From a checkpoint of a small transformer trained on Wikipedia.
Architecture: RMSNorm before each block, untied embeddings, normalized queries and keys, a smear gate, learned residual scales, capped logits.
Each number is 500 + 50 x the weight over the matrix's rms, rounded and kept within 0 to 999. Layers, rows and columns count from 0. Numbers have three digits each.

# layer 3 attention output (transposed), 256x256, rms 0.0718, rows 26-45,89-108,153-172,217-236, columns 128-191
522450492541479573552441475521592549526422495333575518489591529482504533460464469506400565478577538585472473572491550540580488581474503540456582520494441486453534462552531413494493475472484467
575622373471504505520454530528520553536496525461496547411538463513405538543548544441572552472500529405549599471541488542473485458568490437473381486453461511515461517504407511580486455484536585
434414620424486551489432527507619529495495516316540529502605515455522487469476416466487507519461534521535550483544497534518566507492513459524404534496451620477503514494461487537443425452476519
504605528491575452532459530555439500397583487495512562497518472648467447482507444427471510401549520456509484443437528536515484468511554593496515462459472430573430498395509477531578495525557623
597591634573442455552615483398299532371472459475536347602478428550440408442509576419535316322526366508519427496467542397474469443534544702433534558583462528557504310462417514493565571506582433
447503499449491483547465559518560544536497560413494511546554538447467560430474463469431448540548525470466550502553514547506509493619395417502479519522474532456497458576504532538482464461484436
689550399485476440486479492508402496534533471510503458484530470578335465470491573485568557457508507497436445507536518464451525449365544508437644449496539474534609468390581467458434484583625592
494535451511491474542492584443455497473442433652451471502421491526528467388535520472519528455452499529554469446530505453424483507590460466477443518496484499538423425477470509502576491432607527
575546459440510471505496532453443492508575512454487544506562489508459479535542619437565468511514641469455605444503500562412493395561432486407482531502509531472454505484462515559523506445508528
467548463463565560492488442543552499499506586532555489471496528481532526510460417478396533457516478499513455459481513512562458552511476472523517424466455476486494457573532506546503477521560484
423578532454454473673467627506494477462487552544525530439515478436495443437472554397521567555517575480429491486522484453463460502582452469356519512487480602467394587557477519510550433406516515
520453507532441594514541486468508546525453468369450495549568524457497595479555512491469502477523531480540460585461470534472536527516486539482489510464516546516554543466552501500474496511488467
526519437569487574595395471548509554471414487501502479412463488484590621536420469444566424423513483569532381573432502464545517522556527454432541378349494389493592404581483546534476481495579410
604494550524515453481506466427476595477589411415590494570596443598496372450455568515523488499467564548417639491509503463446479466448491525618394547572527572516491466548524561400540502557569579
451562529506491513493600521458466476506507540549543524536437540524449573427512516505389519549535509471518510477562520521558468524544508541422513471530493535486475541529492522506550466455453450
441571487481518397489403586589507479536478641559492530425519493464440433527443504380483573455501509412514567579525443503546468380423495487527580383410531519573430593544511544591488493407537594
444561510531488504562526514470493464496562499591484570565443485570498423468523500528558579531507502502513470460506531483479490518434473517466508581490476427547489446503525421437529509551530564
541505400505530483462532441385383461436510375598460470481438442507514456433522520413574528402459521542601447499498508459404512479487477637346570540528408484554549423434463423460565599455504516
453441527525553478455479482508488469491374506634398431458449535482524510493461534560347510436492492525492409511416526487508553498488511431538449500550531405511478569451529491463552522500531464
587545403430549420548466451505442498458539543478473479398527449480592536499420525549349454470581518514481561498498459520472427457629468521439532501555507402511439475553528530497503538501511430
526522501361466441558520520451467543464463473463506434491516452520457523534488550474498556412457501441533564498454390469507433495452549454529468527515545488442540544490462486422557491423471616
496462487515420611475445523471559529531520564509571535533455558558479454396503475584451472498554483523535508431513557463516484566498508543484490508463514550573474462448574506554434508591478492
481543532406583474525563594459439528444503517524527595505519525550506477511446604529597552484467539450418491529490483542548567537442551468499460480503475472422560492481480624492593388465557483
540485465609472549482486411460499466549445453406538505426496557481504464371515460538441416484558454574421499506556543492379499545523393431565510524471463590518407510457515482547427533569480442
503439489474547423494523527452549485469541467641478557457461477519520489510458569493513457567478515489484473475493551524509561609470550500488493551516514524468459465566523589463509483456518468
437565576482560490512477568497558459506623550411629593527529505539458504501474418458438632558546505472482457531392491509499507484555475498473465433502459551550482461511488516489541459491561518
509501398392390488485522440462474580486421545440478418518462482487534504513544443405455574392444413467531569537471480416496435469502516400528497487517529482465589560508467517438488561477510539
467551491588590661516454466536517430481571516534510514352487524446495572512519456459469436541486437474507463518465578500507504404557423492421517524548406457556510506549521497450518516498482479
515476520573575493474515512555483501528488471483478516529562408446460489510475509478461511502501499499550488487423445558505514462496485612495465428536473491499520507482546474473548502449513537
468489508476523460512535527500482443530507542528437571434465535533569415512516509580544502545461498503423484488550498507523542516479513444479449536497500422528511482507516551585547476452571459
568456433509441542489498429443520578501475501507525476528489447502510489558483438431438510409425464479538529519445479421412478421449464461542528520462486520497526573440463485481397598524476522
525546444544532497493537449513458535512525520414536535478526475518534422571520438472491541556387452502508554487448500485471464477455477488528517554526457478555460487582431521426519526494538542
535510525468433519572458496480513521461546571466524504422501563497479494376487523536456495442537547593474443415556530497556540567547565488457506553459542557570445477428546536600461437522484455
490526499464491520513575583439496502526473474570564579553465497527401479502506531502442531469508530505550497453478437525539453574485517528458502525484546473494542499450516470460551410539416594
482476433443440495553508464431492410506509590481442444476533504488559506480497590534555441510559477528448532563540465533537536552488517465524470557495509542423474549452485520525396445489510460
495545493546501488513496438528483485508510579458455382433536519422542540495483496449498599394469411526532468577478556470484540487517498527451540511602604485581526456517564560461480509480533497
512492432412425510539541451444507527464473515495464425502501460443518529556556544414550519477413440450557556506453472493553455548488517451526496582552513471377571584538447476384496469474460552
499481450546590504502538522490514494527517494621469555515491472511515546532513543556537500560463502431535505488463521536545554516546545533489488485502511491455540507572568500426501522513516516
454518495524482512472522556505446557520465455606546563569457541489533422441478517475539497508498485485501527467525515525561453580512551507475471492472475429491473467505597528497675510510465501
537539552557510521531450507570491519492542501418468458495560516500509528526440441455480461523537522514503484495470516543408569371476477613521519468504410507576467460486511493538494470473506512
480499614480561452553485509489473506432465451474545507505530522475543530404488545505472516473560521430492493499489512482517465542525438442552427478512512508554513589541459528570562520507542478
501464583488472526481538511480505527601479474476472544487445531504510491539521550480439495502505469461473483478497522466469455461429428541527496577506543509519471526511518508472485451439552520
522498415489526499450456445572548459474407528420538569517558521518428472482449445532509556458445510520512531518531532562512517526536487472484512482515468446563602445431471411544474576479519486
543496528470567485492507542500530531466546470424505554440521541517477523482537503447505558528479488444435543478523479456480465420505420477532473499569512514504412514518466570470530455429569528
475464390507560497467449456534481494505474504430499500551498476509454564523527474510460455527493438523562476524508500555506526530499524507505498533489510513463491465510519430473486545483467497
381524543463459535498577428473578377505439533483530523521472520607462480473552455550493465525553494537558475519497535480513593577436560553470503523496465542569485436443568435518481466526515500
512491641507483448441496475447464495533482474523549525473494536482510545400476490487457489423549556483505500474435594424486441484499476521514525445486494449566540534493498526542517525409526468
450516506543442503520565504516502492563508514595481467483463504485564557554494529498504359498541432459532506442524466553481550486458546487475505506511484590426528552513549572473495445574453493
472533479526409526510432474505519452445536579593497418497517464499501546445537436502508485466505528521510511522468484535491508532603534579469514539505428494524520469465548459480469495465435487
540483505468505476444530467546524384550403525453462537427480529555482476529508485512450468500407539554509538434510551480519518513477505478523473476480513424532491490434548517527470564371502504
499537525519560492508517534442414501491529429538541461484493444460512584472418544486482549458576446456441503515499520536498437516469514540526511485456476547485573606551469519545490515517475482
436528624501586505516530487539447449533474555549517459456504556497589553440551454496511460462498501497391481527426529440465612508470488530548583467567505482443413532442478490559453458391529399
470508543477494498523525532487504555512446460466479572493496547509448543511581537481413484513484518493471466455496496443473478445484459537524461536487509486548476510511491549495501426448569515
397478482388612533588454495514494537458500478474529566512544432467497617488423415567488513429492517518443480492463471609490529534436461525508616506454483482436573460495459345615516442497480573
579478458505468515486525466481536486457633537460486509443496543566507427538475479419485526629487493472510549516447486506509467468481462516494445529520508488511493524521486552458509503426493553
484557554554384493521475445435525457598436642559517403490475562472572616394508496545479484527527565493555469530438573454497589595523485564439506491595509472542483488431569500438438486400579417
430486535579562479497427566530396543455562463538584538564481485505541557505493486457540519470503390451490450554410510567509487508493512559497498513489441510419549522580456422545518536447410442
476509437529511499495498461504528472512541531494471434526532510510518503512494457580509462529470470511559512506512482572501570566526563465517523527498481512437512466494577429477466547560432502
521480547540491486484463405629562487574493525558455503392497498512549515506568438495577430471446508507447452471500462486539498414501504518489654483491506476442415450471497492446554441455491507
452573502485439513575560602430477521419614477563505448453495425497508590593505565421467557490544432463430516537530492476492481443495545580454462607511406586472577553615463599453579384552451508
574467552546528484501501458579551524418502516437492519425530512460579488490471554506467516453505535491525514461539500509536494532540490444476523478485524560470514591506423515547523515561545475
490465522529472500532502512517565536546498507466475542473473530545501562470500528471429527498507524538464477536477527486515473475450444549495570564482474515434468475529565461476500464475511503
565537427456529470494435493481530467493476527448502541441538478532420483568500443505549594501471532409521577456531516587461479479511539531483433561505476461568556458458483482539501551443538527
488470547428525520537482539512527512451513537419537525466490541545426563452512541448521489505477486500512440495543453513498526474499447502507423534512484566540438477494441502525482490484467559
415550536447594468553435461461461503437540521458455549593477510504436458464495419463472485497575464451441513499477481623530513458442548508553529465500492394513473498471595456470517455478452530
536593640540419516500553497392487520475505429434570410575528478508520377471498525464554396432476442492466466512481545352411562514460589560459473617516444582558560420421467544513434455506564411
512472573520503476537506521515555486496515498478564489462512456498495583399472535474478515502532557475528482455500530511514519509562457512449505550519458526461529490531477489493491543441535479
609530368489509434463532526499450498537472432511422497565547417425442484464465615501505463387628445565398538505519524493497506476406588455514612454507556458434606551411497510512493493552558543
488544500533460513535449512496481480454476475553535425521516496485529460410513414471490539444506475523496473492528500481462527526600543470516453522490519532574482426477456470515473487446507484
512459487442524509482493588454492471512487560455478542540507466544438502610525562527524485545523626456453561420470571600460509445412473530452455556495488440504505553432528480537501543389527524
468542521506567503459542431518498452514487485545561435474498463403539550487447498465407550455512432488534487507519523522560458563500496498497555433457415513474509534586510464511502463497524524
419553570499520504641523677486478497430484520424603525437560463446550511490455574440582587568536536498414475487504531485454544450525547509461487498507484551432387627499455451469480492405497520
519463507511463540513538540483499550509467505478438534508482559528497639455558550486422467496475525505520455559484472482461524454502428584507526537450512528488478532494558543483518502484503470
552513536545488485560390490531523538464516457528539521381493526471659632471442423412516453419382488562455418578433502469487475451556496476494593466396540522413576428625472541502467409491546394
544480498480529501465492435488492542479558430522581537539507463636460423503458591477453459505471542563423530458444543484482483467452449489492442541569510474545508454557474470494559530557543557
434530593549390529487563524462535511541483581433545540533495547492499541451515508510438534623563547491508496495510485539480593571523536545463531479512507484455456537522483461481500493400469484
450541512512586403519455557504468476476499516506617512453534408430470460513428538377514578474514417400546569537517506543570481382436542557502553450496494508492486564503483435494494566384491563
462574511532503490574502482482508488466586525489459569548508490487489426466455452564522533483523489554494535504510510562526493569484554439523534544504516440502517439513508421442495493524483501
533492507507533471459482535543453493501522431512493498488513495506509518474588420455631487451431533462485446469484533485388511449467514592423510563494541595484479478451481500461509556435447482
456536508533493465436546459540469474529434472592452378520518494429502479527504529515371495432539433501518465533505535420519528497488500440507462446499486503515476563543509531523551442556488506
# layer 3 attention value, 64x256, rms 0.0764, rows 26-45, columns 128-191
493523497584453513527523506511525447441465488454512511558476505568509581408534549502414569551541538500573482474499451517497487462434487499496407492431508447463441481525563474475467455483482526
473455459422495518495499549496534567478516461484542471489532457462543555492549456507484487457478451435552502455521499472548452498457463476491516554493506532494485523545529483450471544516569466
396502464507444533654492536528525560471480541475510467501525517517497515453540572460486532339605445634478495469438456560494483498531441484467442503525549471424521458512485484465455547531424525
481488511503517551552488476510464457485533427487492431453453460451466556409457581551489449516546524419433529458499395538493440328549535459523506461510539424491365469519481450537496488498517492
590458588542467341522498415509461507474501471516451556515459564557495539444472474451468480450579589554443456452525522449523508427427484552543492483471505454579578550423470532588470549469503470
474450511490493569595478481563629492525514507486483589552537499417458557465436476442458434535516542534459512447501507554462527523528543498584484546536502531428463524471529474472558543501494474
630495477483536488314537478415323509511391563507452405445527471638463429481519465575448589425520536560466469569483433544415529569455492543573575441472542504491444421507527537566465498498473516
613517560485527465444481521491584499515477457533530539446463497502556436542495496461479559533510489471487480493539544498460479528534546449531446518450534514558535457509520511514468535480513486
481437496357434448403487560492519490455513498446531408596537469469480501439401516547501477446558538473504520438474464522465516430496477486492544499533557465515455538555456448460485477514526506
500481559466586534491516474480520508477493580508472589564472488472467573483529543526469472592530495515538527451526488514430522497488565514491477486462451483472498408527556444474505496490516462
543446570316527465543470608500510527508510543510494455504455497504464463461311574443473528466587508614448467477484513565460545495538545478585442453495485501512474514636464437581535502486435443
475515504579491493446528442469468488473465441486498382566505508569532641463550520514483483467544479522543450574494454506497562444528455501545480490499543515501452498452520503497534486490533521
607511528525520470436547442415422462476510476544414530443441485530604553466516531526524502487569374510584538494501611483534538454552472489558479472346527559420545484568538551436458486484575447
454483546507485389512514491536470674530526445451574458488553534558420425438465510543484602433494542571486469572546591482481511552555468483479529488538583395395516505577428439396566439414528494
544350489464460563518483519528468428514496480519376576548491539473484500529496512441486414582488654393426457435455327534392556509522507545656511514405429539418568419520452453501534542539497514
527460465454516555491507504562452599533404619511571501457489507475425454484415552541473470455536531549545546457522520534467481479422533481500572468572464516578475527500512388486499562452488448
524535544505458530509509534489456471506509524506467497464480478492545521469490510550500585548465492484481477505566481527516489588445477482568553484522524502393485457533552549496505462488526462
544496544480553402467468515490531443494486516532458442481458478489484435542485437534541449402539515489491479484533406457461496618487498463500417522520504508577581514450505503567531419489522511
476547549521548397428516446463577419493454585493568498535485585517435451476592479506540526573437564511511511589404561510480503469471490454469478499530487462565529493437550490526428458521494505
465426474392594563525430488500550467471540597477459579515514462487487464438482533465543447504449566572507608471463439522471558483563546534487500469537499511535504559383501455549467579531535496